config.toml
warmup_steps = 0
decay_fraction = 1.0
final_lr_fraction = 0.0
train_tokens = 147600000
Each number is 500 + 50 x the weight over its row's rms, rounded and kept within 0 to 999. Layers, rows and columns count from 0. Numbers have three digits each. The size before them is the row's rms in percent of the matrix's.

# down: layer 7 MLP down (transposed), 768x192, rms 0.151, rows 695-767, columns 128-191
# up: layer 7 MLP up, 768x192, rms 0.159, rows 696-767, columns 128-191
down695 097:432517445481516497518457474504490489481434539454512462536453451461521488499470523519517544489381511528445485562540495465411499542544481407510452545486439454565495477534491585513520505473490546
up696 099:486528516534466469515517542420605513464506486542534559573451564521589479537522497510479528451474472553484529455561492480518449557501554513541373481458478571456516473513512541559420461501408439
down696 098:524527406571514514400521466619618595515477531515523536493516432599542525575573500450459596516547461508546432450507530505485410525484454430478448554486502538454427523586620518516520506556503528
up697 097:492594527452514483493509459470505541419498577509532517503490608504534470461454517452535520449450539500369638415447556526468528592514447542487504503508519532631446482471463539492488568422456446
down697 097:528451621431587490533425414521600516431469443459443503554506509542537505526548440513433473455466562548445545419513548499429482515617506508474534515435551512570494542389461427496492577422456496
up698 106:441578516541517507501503577564528490546548583538607445533533523561579431529500525490448447510541532552505471610469537494469475551485520498441528479596553476511414565517506527446502529492469535
down698 105:581528442527465561499575502471567491527412528485562508467521554491487545516528616475601463497482416526543452508485467414422469527485532473513452499472538438517430522390509557554483547456502475
up699 095:616579558425556501618497463468483492528470516447446526504489495522452532474564462435500558497487493507559524491488418503491441478563539441461476555495417425523594435613520493515469454514463582
down699 098:480567469571518361603481536456570549547506539507570505417541473519506511523505533406513500454496552502587557596488483600543436471421484433514428500557464480500513489395597520485536491573512432
up700 101:518510510525487533452474465480605397516561572474480584386574438488443472525505503505563473520477440477521505480547508540430473540521545454568409577525593639582487486435503478531577434522562502
down700 100:501435524440579502453520476449589568561471523414588448431477480552519471554478518488546464622510457492480566490462579512474543439536446433522436491497611394554529488493507513555488512460499500
up701 106:534581573432457532578479505550483485412512517490506543436511528482521523568481573466506534617523560485480535553499566465484503520516557589437488539543450432518563500526428494480487479477536546
down701 099:430576536511594470478487461482458448512517451572510512483582438456516506535438612501471466474471516457362427606511582488457404436462495475443477484507459404414522444535552480513490489544562407
up702 104:518472475498486524583417528501465515418517535458432499484465586532504517461694432538509533469527448558438506520545420512496493515467502533540536525489539541507433472481538601491511508432446509
down702 107:424516429439475481457544523471583449465489385475495523582511458470500483538511605426534505487492531475598468476388476537450555473565614498504560486527551466598559563453513439492476477518475538
up703 098:562442533526500503460523478451485501477491554554557559575536431520503579489527508405486416464448546506490477466403501602499461442461487607431498438471428495575406523545408544563545576491544544
down703 105:472554558513484474458451412471525405568478479570491559555553449520422465514529537472592396477467591428446476439451499449507503524521480523479528486467400522597488572550542589558484433498486456
up704 100:449548451599471461552439453521577488447531535495528530498487590403493372570453504412527489508463634488501503486562443532529488481526508579518555473481513415440529549578485394460509482432586450
down704 097:548505484490572475369554553502562488434468469476533391543643444534420383472470578386546445555511514547556502431354488551472407491446508508497557492553443430476551450539443491518576486538541508
up705 092:399505452555584463533514499633457566579494460503539503603487470459498560517477397456544380460468434506467609490541420474444538442441504462503477477501525445571502565444578547528419501470475519
down705 099:556506451576536480508466486556527529544447573434470470516522469434526465540451517503489550506522399545476473421486512449498472503549483499577550492487492494584427456474538556542506495473583411
up706 095:438443510487462477564546549519507422434578439512553501455482509491524559470534481486606389464588571470548467529529507528487505525443557538529488562466546519456510450474556497603445508443511449
down706 097:479497396498445423529467530455550521456398489474523478518459464608449484535450474474464621539504483566536477490444506522465505491534497554560547457468482555569513483407521536537492567570485503
up707 099:537480488532460533521500361463433599566483526465541477443552553499490515446451477528473465457491556543483545490450447499493491591435448657468446485483507438545547571534500510509496479479515498
down707 098:528519459423443503421443510608405590534514474499466491516348508518516453537483495510598480506500450497549573478504474525432498557464544488541579504549494427564557544537433534428498533538502499
up708 095:507493439520472413533486472548470500579525405496400493530411518516511532491449469422506556460472524569535522508453487483499446504413507486466495488560457569532563569544549549500485482523492490
down708 092:380593467467520474526374496498571495438563459405504501459527472545525509423519511448495536456511437467458441497510526547521519496442442611524471516490504510570456464437548482405526496495459520
up709 089:483551491450492498522544483575417454567547457528404433491463510555525366451539536467531484512461537423518489471452583505460545602517491501494529555517545596536433495492520423467507493436511523
down709 089:544506517479421485489517476533461484486436512515523525467524444565582469441483580469541493481450464430484542530416484416544541427511511488479501509540457463526466389598526530538555575534539491
up710 102:460457518472530435503512524504467555492548515490561533489421531544406518520497523490495486428499473542450506540479539433436453535517545498559442552493543518521495558485486493518464451449452482
down710 101:441565416526547481480444516416509410463579553490497506558561451383502499449463514501477483525516654486616478471481466478447564541435508494599449545500503434460494465497454537467473547511514446
up711 100:562491511471406453470576438554557429563470458517509434475534496459449599503468519470529568676462512462485511452542494440527554512511490561464470542523462438447408507543530488534527488441416487
down711 097:543422511543539479562548402518563447550401392509502531538496424470505485536452462490522561522529483474562523514460557494445434543483427488494496453485591374435517527490574528587488539510484563
up712 103:502492498499546539383507577470417582540483394464464435486395557458488562443622440491592426532412523476460484467412557511502531545518536488505495569442590504532476480493434550527509438511511531
down712 086:518593502531586529523592455526431548566527374565454538566480396467431434518435434490529516552506561518471393516538485471499492516528520490522557416516536520461480503503510553500396518568436446
up713 097:509531480467448556443528560527491553597467593455417490418405551348453487531493489569555381531520541457546488475537539566474544538519441526485434545500485513516480490509518556432579471463548443
down713 099:545548482490614453512588523508497505597466491528472422502521555553530455453545518483456598428503588439521437542524581521462465566468544557431495579507547518558434419501521470457344525482487495
up714 110:495548491482480635543491579445559534446584500481520632556397475494559399496492465488462558435474458524605546444540482484501486482522467587471506502432524419474540455472476523470542565441477452
down714 109:612573448451519602532539443446568528518522471492471646555528460587584463478510496527504530344502563485461548476496438554484450488510467551547507479520497438500508396554595451504483452581490546
up715 100:541640516615561508552440516490631560464494475465431555533428544447481509430479517534531530617522507450475491461534513551462553503589509489567585507626466523545473437554497574418505492436515501
down715 098:492526482605571458559537512496458376463378509493448455529544557485421512556470533551467502525538509525466394515516526526565519533583461564474512437581537502575525461507454505454652477455423550
up716 097:506431434593487501487532594450577511459539471467515481550521456505466470468473547490467537556501527499530546560430407504521507435557524567479517598533438502518486567470400427427482461471513530
down716 105:473438459570458496413489527492468532645565403540513412506460468463472441525401488479489558517431506497468451535521433489540464487493472561519580468558457459498532505560481499495539573566389574
up717 095:400500578574397544507475595518487473694464503440408542488484543450564588468423599540530534477520524482497567485495453498534545557460484386512491468532462528578511474405539486501517485479399458
down717 099:452553510533510456530455469499563489510476467493511418516479461463550468488461429466456474468503592437530536452556514557594469498450437532423526500542539598487524527491474514493540577537463481
up718 101:529503434485420525482404485489493549542534527451467478503571510512504477424388423459513519505515452503467523543512496549494460470554534416396525506502543424468510518539469450464469515462439473
down718 090:503537400554526539463449458450458506533438518495456572549578501402514465480378524376497536505523538502482482481567506494554462519570598477465464409587488492574571510568526520458534546564573473
up719 086:499493472549474534480518483474536533486442474488329490480526545500466474461497524439453483546556476463494415442558549500487417488456514488527524509496474506464453573471551522553486530533457433
down719 087:484510548446438553458416492488501547478532457522557485452456503557477585406486484581494582401538513545450603516482507492464536497485496578436489507455431521532518492506408490528467528490428476
up720 083:487545528486490505502549404467526446487524596446517451558459476448519524476463497529497443563460558577523473487450496490492471539539520480424461533479431443573424569460602498518444468592490415
down720 081:487538473589480544520554507586496497448428429507526432495490368579517466571458564396482544436480516445605343381527503481464450497556554481510462440513528456435502440513497552471616491589542515
up721 103:504507505522554510546504494527419484473488486519520417496555522563489464545520466531536543533441531423409529468492470421516546557410492566553520541464476531462507461449553521501568583541516500
down721 104:530380501496579523506525490546489454496469400430380407554476552507492432456499485441512450589453445515447496526424472496600476411419571430570507458512475480430432451595570440477494591554557522
up722 098:505485435503476529608525471517482525521498412485552449444515495522592463544589551508509486479496444547532611483451532510525485498417558533487586606520489495549525512663417493506496532450495471
down722 095:516459471491501569513454541574517571462470498535463488461463403496497589489525458532503577495523439598451583615534484534457452453509544511422550462471514443520469391600398569510409463577512454
up723 091:528477534512468518607509522496520498498509518472552498552521495479466483425515573451518517520582409444410516498467493531429418500527489581510450386545458436539447495451425539596432486522505554
down723 103:461406510562461517506556478470610545577488507541581589538493477537563506461552479544535526434560549515604478427567513543497418523570489495477458419545496404558515585566477550548433506495558602
up724 101:517481516505495525521499511454479417564525493471539442506454507563406624410580454526450547473560523508497602625563500504533470546478473488482541514520497418548508451533455483511515599497544505
down724 115:536555422481486483527525423459621440510426483485501415559498475530517567471479480562422456434489442539530391574532565390549460555432503497433413468525501500561503558555450497484517474497554555
up725 099:499490505504480439409453488503509537550638464461538480431539477500508571530409549572555502619467495521533563515483421383521608494414410528513448568586489507486417461506587460465582474525550414
down725 102:497570546530434410416473442552528384547447465424499488469564543514539493480503506499488555499510491547469498481525556537380503621522469491465507542581568526541568502452414475540465506528492405
up726 102:569523539526384522483415527486459511405581497483500495440447412488459524619512584467480508490499496552557511488473441354544504557469468576469470533442553586498491615509480464602479515554555464
down726 100:483490488535548469412427523501486485453455552448550535537575424469484579470492476510510445512489458556507474570458483485528494519543477484404612349456495456397469486544591448505587512422563488
up727 090:519562552454536475525487458609525513529495504505532484488648477498509522516548525534441457453435522413453499505546558472484445570503433510554537565464474460412346552494604430489515545454552522
down727 093:574516550519496525455500439534490508566568477464441412574475521497397483472531489563448506481506482481493524475413490427523519473486549551552591448544487539512436379598552504443426496431524497
up728 101:487452468601516544573484540518508539513377465456535387440543535420554571519517454485569384466460531448538516603541478451617523569560460571401573469453594580510501487597494546513378496416540454
down728 101:522438525533599512483483451488538582528456567540554554433578405510478542546604483539581508491534501479504486532353535510524509531559461507440507390522544483534472424548476594427485543508513485
up729 092:590567433522432499616494478517409469557495503427487465537538519446513529523579520515513467608555434461488510464514445537581480413434440538503469519414443487576551525566536532557496487512570489
down729 095:465428450478614660575518517491466450470428465488561542499514425572494435579463531410511436527517463444498489473514576461485533499536533480521488500500491472518531522581525498406527504470532517
up730 109:434559496472556513531580484485423489407525580494515478396458432424491550485574446493461513550468575423476578507559515348502488526416568582566558472492519430582429521507549535473518586528521520
down730 114:461536398392559490485445528609433473398592552570470439509500444490549536492493461505560475411571526636402505525531488505468461549445536441477525498571534584468545582563466488497581516584535447
up731 107:431479533525415431461406552436461468452495522505612467472529621511491476505513509382486427510490513465482565447515508580533447509490547471490521573481519463502509516516545491549520566424574430
down731 104:565532597511565544435528477567428478523443451491512447510518455461475515573593533377421459543595503555452556518401485564520550548541480490570558424524436517525518480548467515480492456462518447
up732 100:528536589532504544497521453504555558510450468463505532417509560483518480557521473559548548435569610473552474472500466435468508549568398457483547503519507397485422521553598443465479498410528504
down732 102:549561503525499482464512554611532436515540487410477380549480543513470541571614415462527459557480563487547501488403485542524508601522521550590516542454558493489462521475508465546563487548431495
up733 108:457502546500482522450500592502522475498501462458446544465410429464588586512466494463500514532464488489442486626548540509477555501474538538414587508528502564591480531574454495665477559492493412
down733 104:532536408460434516431400570466565513477531546497454442493438476535474535536561429456535506588425489570482621576609478462474518541511395502505543486522471451461519475484573483515522516472533506
up734 105:484505442543475524524486442466461424516518531560510426440527455488482506445457468452535459520537485567522553540525524452471475488433452486508449554497506556473482531552540426476561519596573505
down734 098:397376450433561460505569463516476523477499525502494403512555532451401454471423485458429485602467518451551459438463535540393494463427488392494551413453522520467472444513431411557516525561439548
up735 096:478527542536451486465530603527522408461505540400520447536515582463430452505628511482536572566567582509517524626563554524598525558437462576450494466448485599524581502478479481515403439541418534
down735 101:606509525522605554490470519442452449520444532486392479486553595442570520533575489482441512582576515507488452466611577365510471519562411512558539589539522449480506527522535565437528562442420493
up736 089:542459433473449515411564492545482481567544423571517505457553474474517466422479420522461476467444505513478405444560566511496516506522379443472498533407555454547461628422341496524521567465525546
down736 097:467573427486574541500544469515531470522457463501537459495457501549477464541515500569530543503525495537440420560594410557407430416451481518500532438423571574498518470477493437517472467486588533
up737 090:488495598466483515554394445525507553501527472473558466531486506531498576494519432489567441493539528594510430530462479411496413522501529497425521553506538490610477529448565579523566479539512477
down737 085:560568453509478521488374497471490449567500504528587450518474447449438511492479465553491546527482458496453507479526518498520519481561559430418592360529481476498501468529568530481460514469509455
up738 091:480554507536526498483447623528464451534557469408524481548399602484508425466532474410499433454447455510531564472509564400456426577496541554483475571456525480636456462566456490458474475443525470
down738 097:449482503540535591545579512462469464521524461521444638561503475470582444443595483531478503563522521473528592515528531511534544426463469546549439477431535581506399478520443475422568552547467504
up739 094:564475396495427477515522523509475501468559551457485395521470502523493520437471472462368482495469503477524576442506504463585530536414464516394571426561527529479488577547494570521443464458518435
down739 097:571448526427401546503504515546519566526420491468492421433463445516559522445564446437441477460429382494566523515401456461522493436434486466470507496496522489467518566459436456480565523555569501
up740 075:428484467555501614479386418493472468524531469545612398487466605580501494499500439558520485463526523530478474566460425552505499451599518517427594544447449520530521483570507526517429476426476584
down740 080:544634455616480393502495552551507536468491464473514481517502474403387477460499523547534504471462516511593462462533599491517477491530545433470479314515483488513443498512519537499535461523533543
up741 096:403479525475429505471513450513451451510504528518609551622543474495394597479470548567535503510446584486586461511444511546500474548604536567512478513491482538491515519539518503507474420493522526
down741 107:520535520560525441508529485424416476439531499546497492585481503537423552503534563489495422481442461455450480517465429556519529517509471532497422523557501429335466562558461609582471484591514444
up742 100:498467625529476469457564459481527500460466504526500487432462520492472536455544533437495534555476519442531527495420491505565468481627432449552479577458567574517584495442468495448433500413530446
down742 101:526526548503466528430518542532524481476493533515515561469544496541469550586591510512601562439469542441557577476468496468474424550476481441418482512485418522470552426448525432491466586461484487
up743 107:575570501436558575497485550427534486402539469536377428557396488545543552450459502467492502482466508493468522530485476574504478506500527529528573545508464516504554488510550497421568516455481551
down743 094:517488521498513478571500510597413482468445414453477459558636522486468462544406561430532507500467455461540501390540456538454530559563510479548504408599462494400474497584454531426593472406516503
up744 103:459430483480492458578489608459563592545552414562511453582459477565495553466441453540491458516391479458472468532493540391618630471400475492489510590470608532481446524465511482530489497497513496
down744 100:484462582517518497524466520483426552515541460548491498479435455566442453520462518545465516604510464536526511557490588477530469466575470516520574467549579507502545474537580462438441637495440471
up745 101:545417477564455495577447488505500427491498522469511531545563595493541442421526504443621507548470435423435463555484555531508436570642564446483547571506434454602603516477498494543524459529464494
down745 094:520578491554523487539555446467562502448434551506480480584616437459484485491427496474501507525405517435572535467506495486484455461543603493504441538554503506484550457424503467551574581517411536
up746 095:593477585536540496566452550505506466555546550553429553482567448388583492480471496548526454481474379461545548467524506461399476460507464475512560508492518475590573482607527456555540543602551444
down746 094:463536581401486606487463499519492513555517513498436471413442440528540433478392565434557552419449474492507506517515457513520546465471487408511478447585514548538515481399509460471491552443448564
up747 090:472597582534533492548562570503581450463483475493476528537445427571414487497492462474517455603473481465472523531561528388544490548522511419627467538529418507565427471516516501478505439505499539
down747 095:573631509494524580658509526485514562492507499489470503386513445508454500592480518461519475567513463570582487448540445541487441523482437481466478459593491460572540455442502574389540501497497541
up748 093:473522472543530298568500491596523466478570464450519442493443514476485606501490479442542483528435399512545511480515428469501534494507477507529559549526554525529408513583566498508458589423407470
down748 093:442520433469549374418510489486483399515492578392492523553524461440502411511400464427545488569536559497473571520540453521470513455548495474568444520488568390544450545538550626517473595473518496
up749 106:523543555499440529494487490562514541531530552502557493465571524517527504477563403414471467407526509488497531435512500458469541424533440467489521553478641447541565510496495521553556461507574488
down749 100:525581559514513476542513552612511446483547561538462467581518563458460535526589469437459587492464409476488431554514472531545462510546495528437470512595517504556499524501449512519503525532501472
up750 092:558540496439459547516589536523503431535477526520553440500490482587405501501512453509418509499400499522475482514499542573505525488544533538487465478514478439508571502607498455586547520508394410
down750 090:489483498481477567448535441551570524561455456553487504426593482504490467522420492428545535495451477569538460541428556535559449485503560494460430572538477503529523487447480549509479537527504453
up751 096:466550435535483481543499565445532453529528476428468474502518499532484545502481508478496381464558381539515515526485462457474560500600543456542475543503505489532502419405487534505508513412422460
down751 098:463490461542482473485418452438497552394544607462568454444541519481517545447421568461504566506470458446572439551467446511546483448537492485495523529452510489450398474481613511564453542561466547
up752 095:496442419571545511519511496475426545477450483451551555538533466481460459551489454579433507610532467442539495473478562444447621526484400498502463581468500381494534519555379477559447519588453593
down752 101:490512422555446516590537534460487493551515425448517537476489488499488560490544537546546460523438472531511418604479605503475571452535461513504475399508499450498506396437522477463522511532540504
up753 088:493400452489583539502500499572466486484482503512490490541494484487454596527587417545511444422441529528464511455458491491477451536432556469446459506502494520548445517536418472536513482475457463
down753 092:480467457502522478575521429563430465473459526529506568525508423458471480449496543391487550497544533448615353465543503495453479557511533520475340445621492503486511573513513539553622521446560571
up754 110:520504542505474442555534509559562516575561466643556459454462531512447521465427443451586542507551422417535488556526520514432545468480452563480596435472447558480459516444635504530584522501455484
down754 110:475457481459527518453489614500494514585451524505590444506506496387498470565417429471531590473511553451539552467452466512460504436495471472477562538558427510560392480508455523600478529538520491
up755 104:566503521615546588570545512449523524444472498461612542561467527544429533548518485493617483473473502526481471579490532515491440595501480450471533482561412543469512635402374506507437428554432497
down755 110:513516451554591534413582508475559484459508504447508550503449359548527516487465515532515536480504559545532536612534412497564473599502488598466505609524528495492494475445434513572534485562525528
up756 089:558530520496404542553516501566553574421501548486481513481521568580505513422488501529495429461490513532462637533521448464535474548513523451569475464530553632571538589552422467501575504511516460
down756 095:540487506551479562500493430542437444479436492552374482540480503516406437486452551508480468584511603539521563500567561493400441475505477468649526578523563461669534558519510533473503542518503523
up757 086:582449509503589447557482464495550439440477586511372545450469544428539529412504495538419504486462541557454556441582456453513558542548457416438470554566516576491468509492495416487475535532536506
down757 092:522456506511459503521489508524456535476433432629334512565452526495513530489475520498460595513492455491569479454574497427533530498520504441482440502490527426497477464400444469558542552518508457
up758 109:527502545489492584457544519516544512491450422647536485427478563587558493481539423540540518571460466494475511484464509567418502533473524520531500557416581512541493453575558570488431476493418527
down758 111:530484421488507475525587514385465535570381457533456443457501548533434480431518486423515516555495475447507522458550563606450519485525474553565435436592464608519477447505512431650540447527463458
up759 098:457505472520503556492544552532491493525492533402506510456473572382548505416515430425366531405482524465567566518503568544507491484424453544503506567482509563546492432565399464456499453425562541
down759 102:490521575538529508526494588481495506559482512514535468402542506434515543455528453511512504545442447401544376485400538640462507372476480593450517504495488522512441416601468446510496480405436436
up760 087:435471506520515482504451484501543493558454465478476414619539513479383471523527366567591492431525460514539445486462405493524522498484555537414535444518499400505536486529506500474525403469584480
down760 090:552489393542574543457420419467535542496386451423557487451523458623523489520526479526482538522504488517526416428567500517388464534502511557483530389618515546504537482565531527564489516539487569
up761 086:576479526564519430492513523501506537492525544527506475521499528461496576446565499422520439520506567511444496438466615532514485536477397462557566591473547523484400480461479486574453502484523460
down761 095:493407543493523559454522471461495559536588540474452610444436573553491549418493511496428511462463506493457415374528510508516543441487499499535590484500510514429487594501515455454430563464447427
up762 098:484519531438478480525481449587477529607486555583534485531569552527397556441626528529467562516565551509559555581474552449530388457499480505532494517529493505569466523459450384589505510508521444
down762 100:489480504455527546476575559440531491492544557408540573507585581443484576542446457446541510446556566494526468407501506622587507438548573470495423513508567512429491439474360523471557417510474454
up763 099:419530477533419553469473535515485436481505486532492452491443490525600566537486513462553484478465441464550484532417464466496483497534520371471543513469545504522439482523456536477489483532446399
down763 090:512473443497565464497542492522526544522436423347481423468437522447530446536518442554575475475478420464513571408484497507376462483551453463477405585519528555451461534628534399474505500417561537
up764 099:477462473564465551459563549522441563566426459523444530428463431381457409471565479546527487393530526490458375422526520536565519514504620613454441544433564575534572443523442502487538476494483547
down764 098:547570502522580448471508516475484374493498467433546484485463507514513550477413478433485491561467551549532505520517553510547406439537479494470595432481502440449532489526616605541500418490518435
up765 106:456513572614449480548524497546486548574513568557535416476518555456506479558576507512569525508525508584453514535440516490523454470590529686499475500508489515472495482453457539530522511469486517
down765 111:542394503556508471558483516625495576564522494570564454498537429469492393470531565513509455526553482482506504469546503488520494504517478481513508511572509568429498481604554575471505519531565585
up766 102:508437473490549657397535562513470504474471580503474423492513497472412488536486545549478538520510533536514484477470443454443569594561460540522518474514513485469530484471549504558474486527499475
down766 103:427472353520533545401571596431464570518429498554488516481560526288433525477424520506493515516495563429468480489447510507510545451482460477473438496467513502499585461542583529468586447557498461
up767 104:440515406457462451545614488587540499485539493507555497413485531453537531501519468482485408492518528553538563512456464476559539538425535541527483557471536496490480518504533586518522553390478474
down767 101:461453412477450484469534464499573479494571581524485508487623572437507470475537562544517456542497522597568525472531550469473533515396544443503496414469448450371567467461438627557535493455502533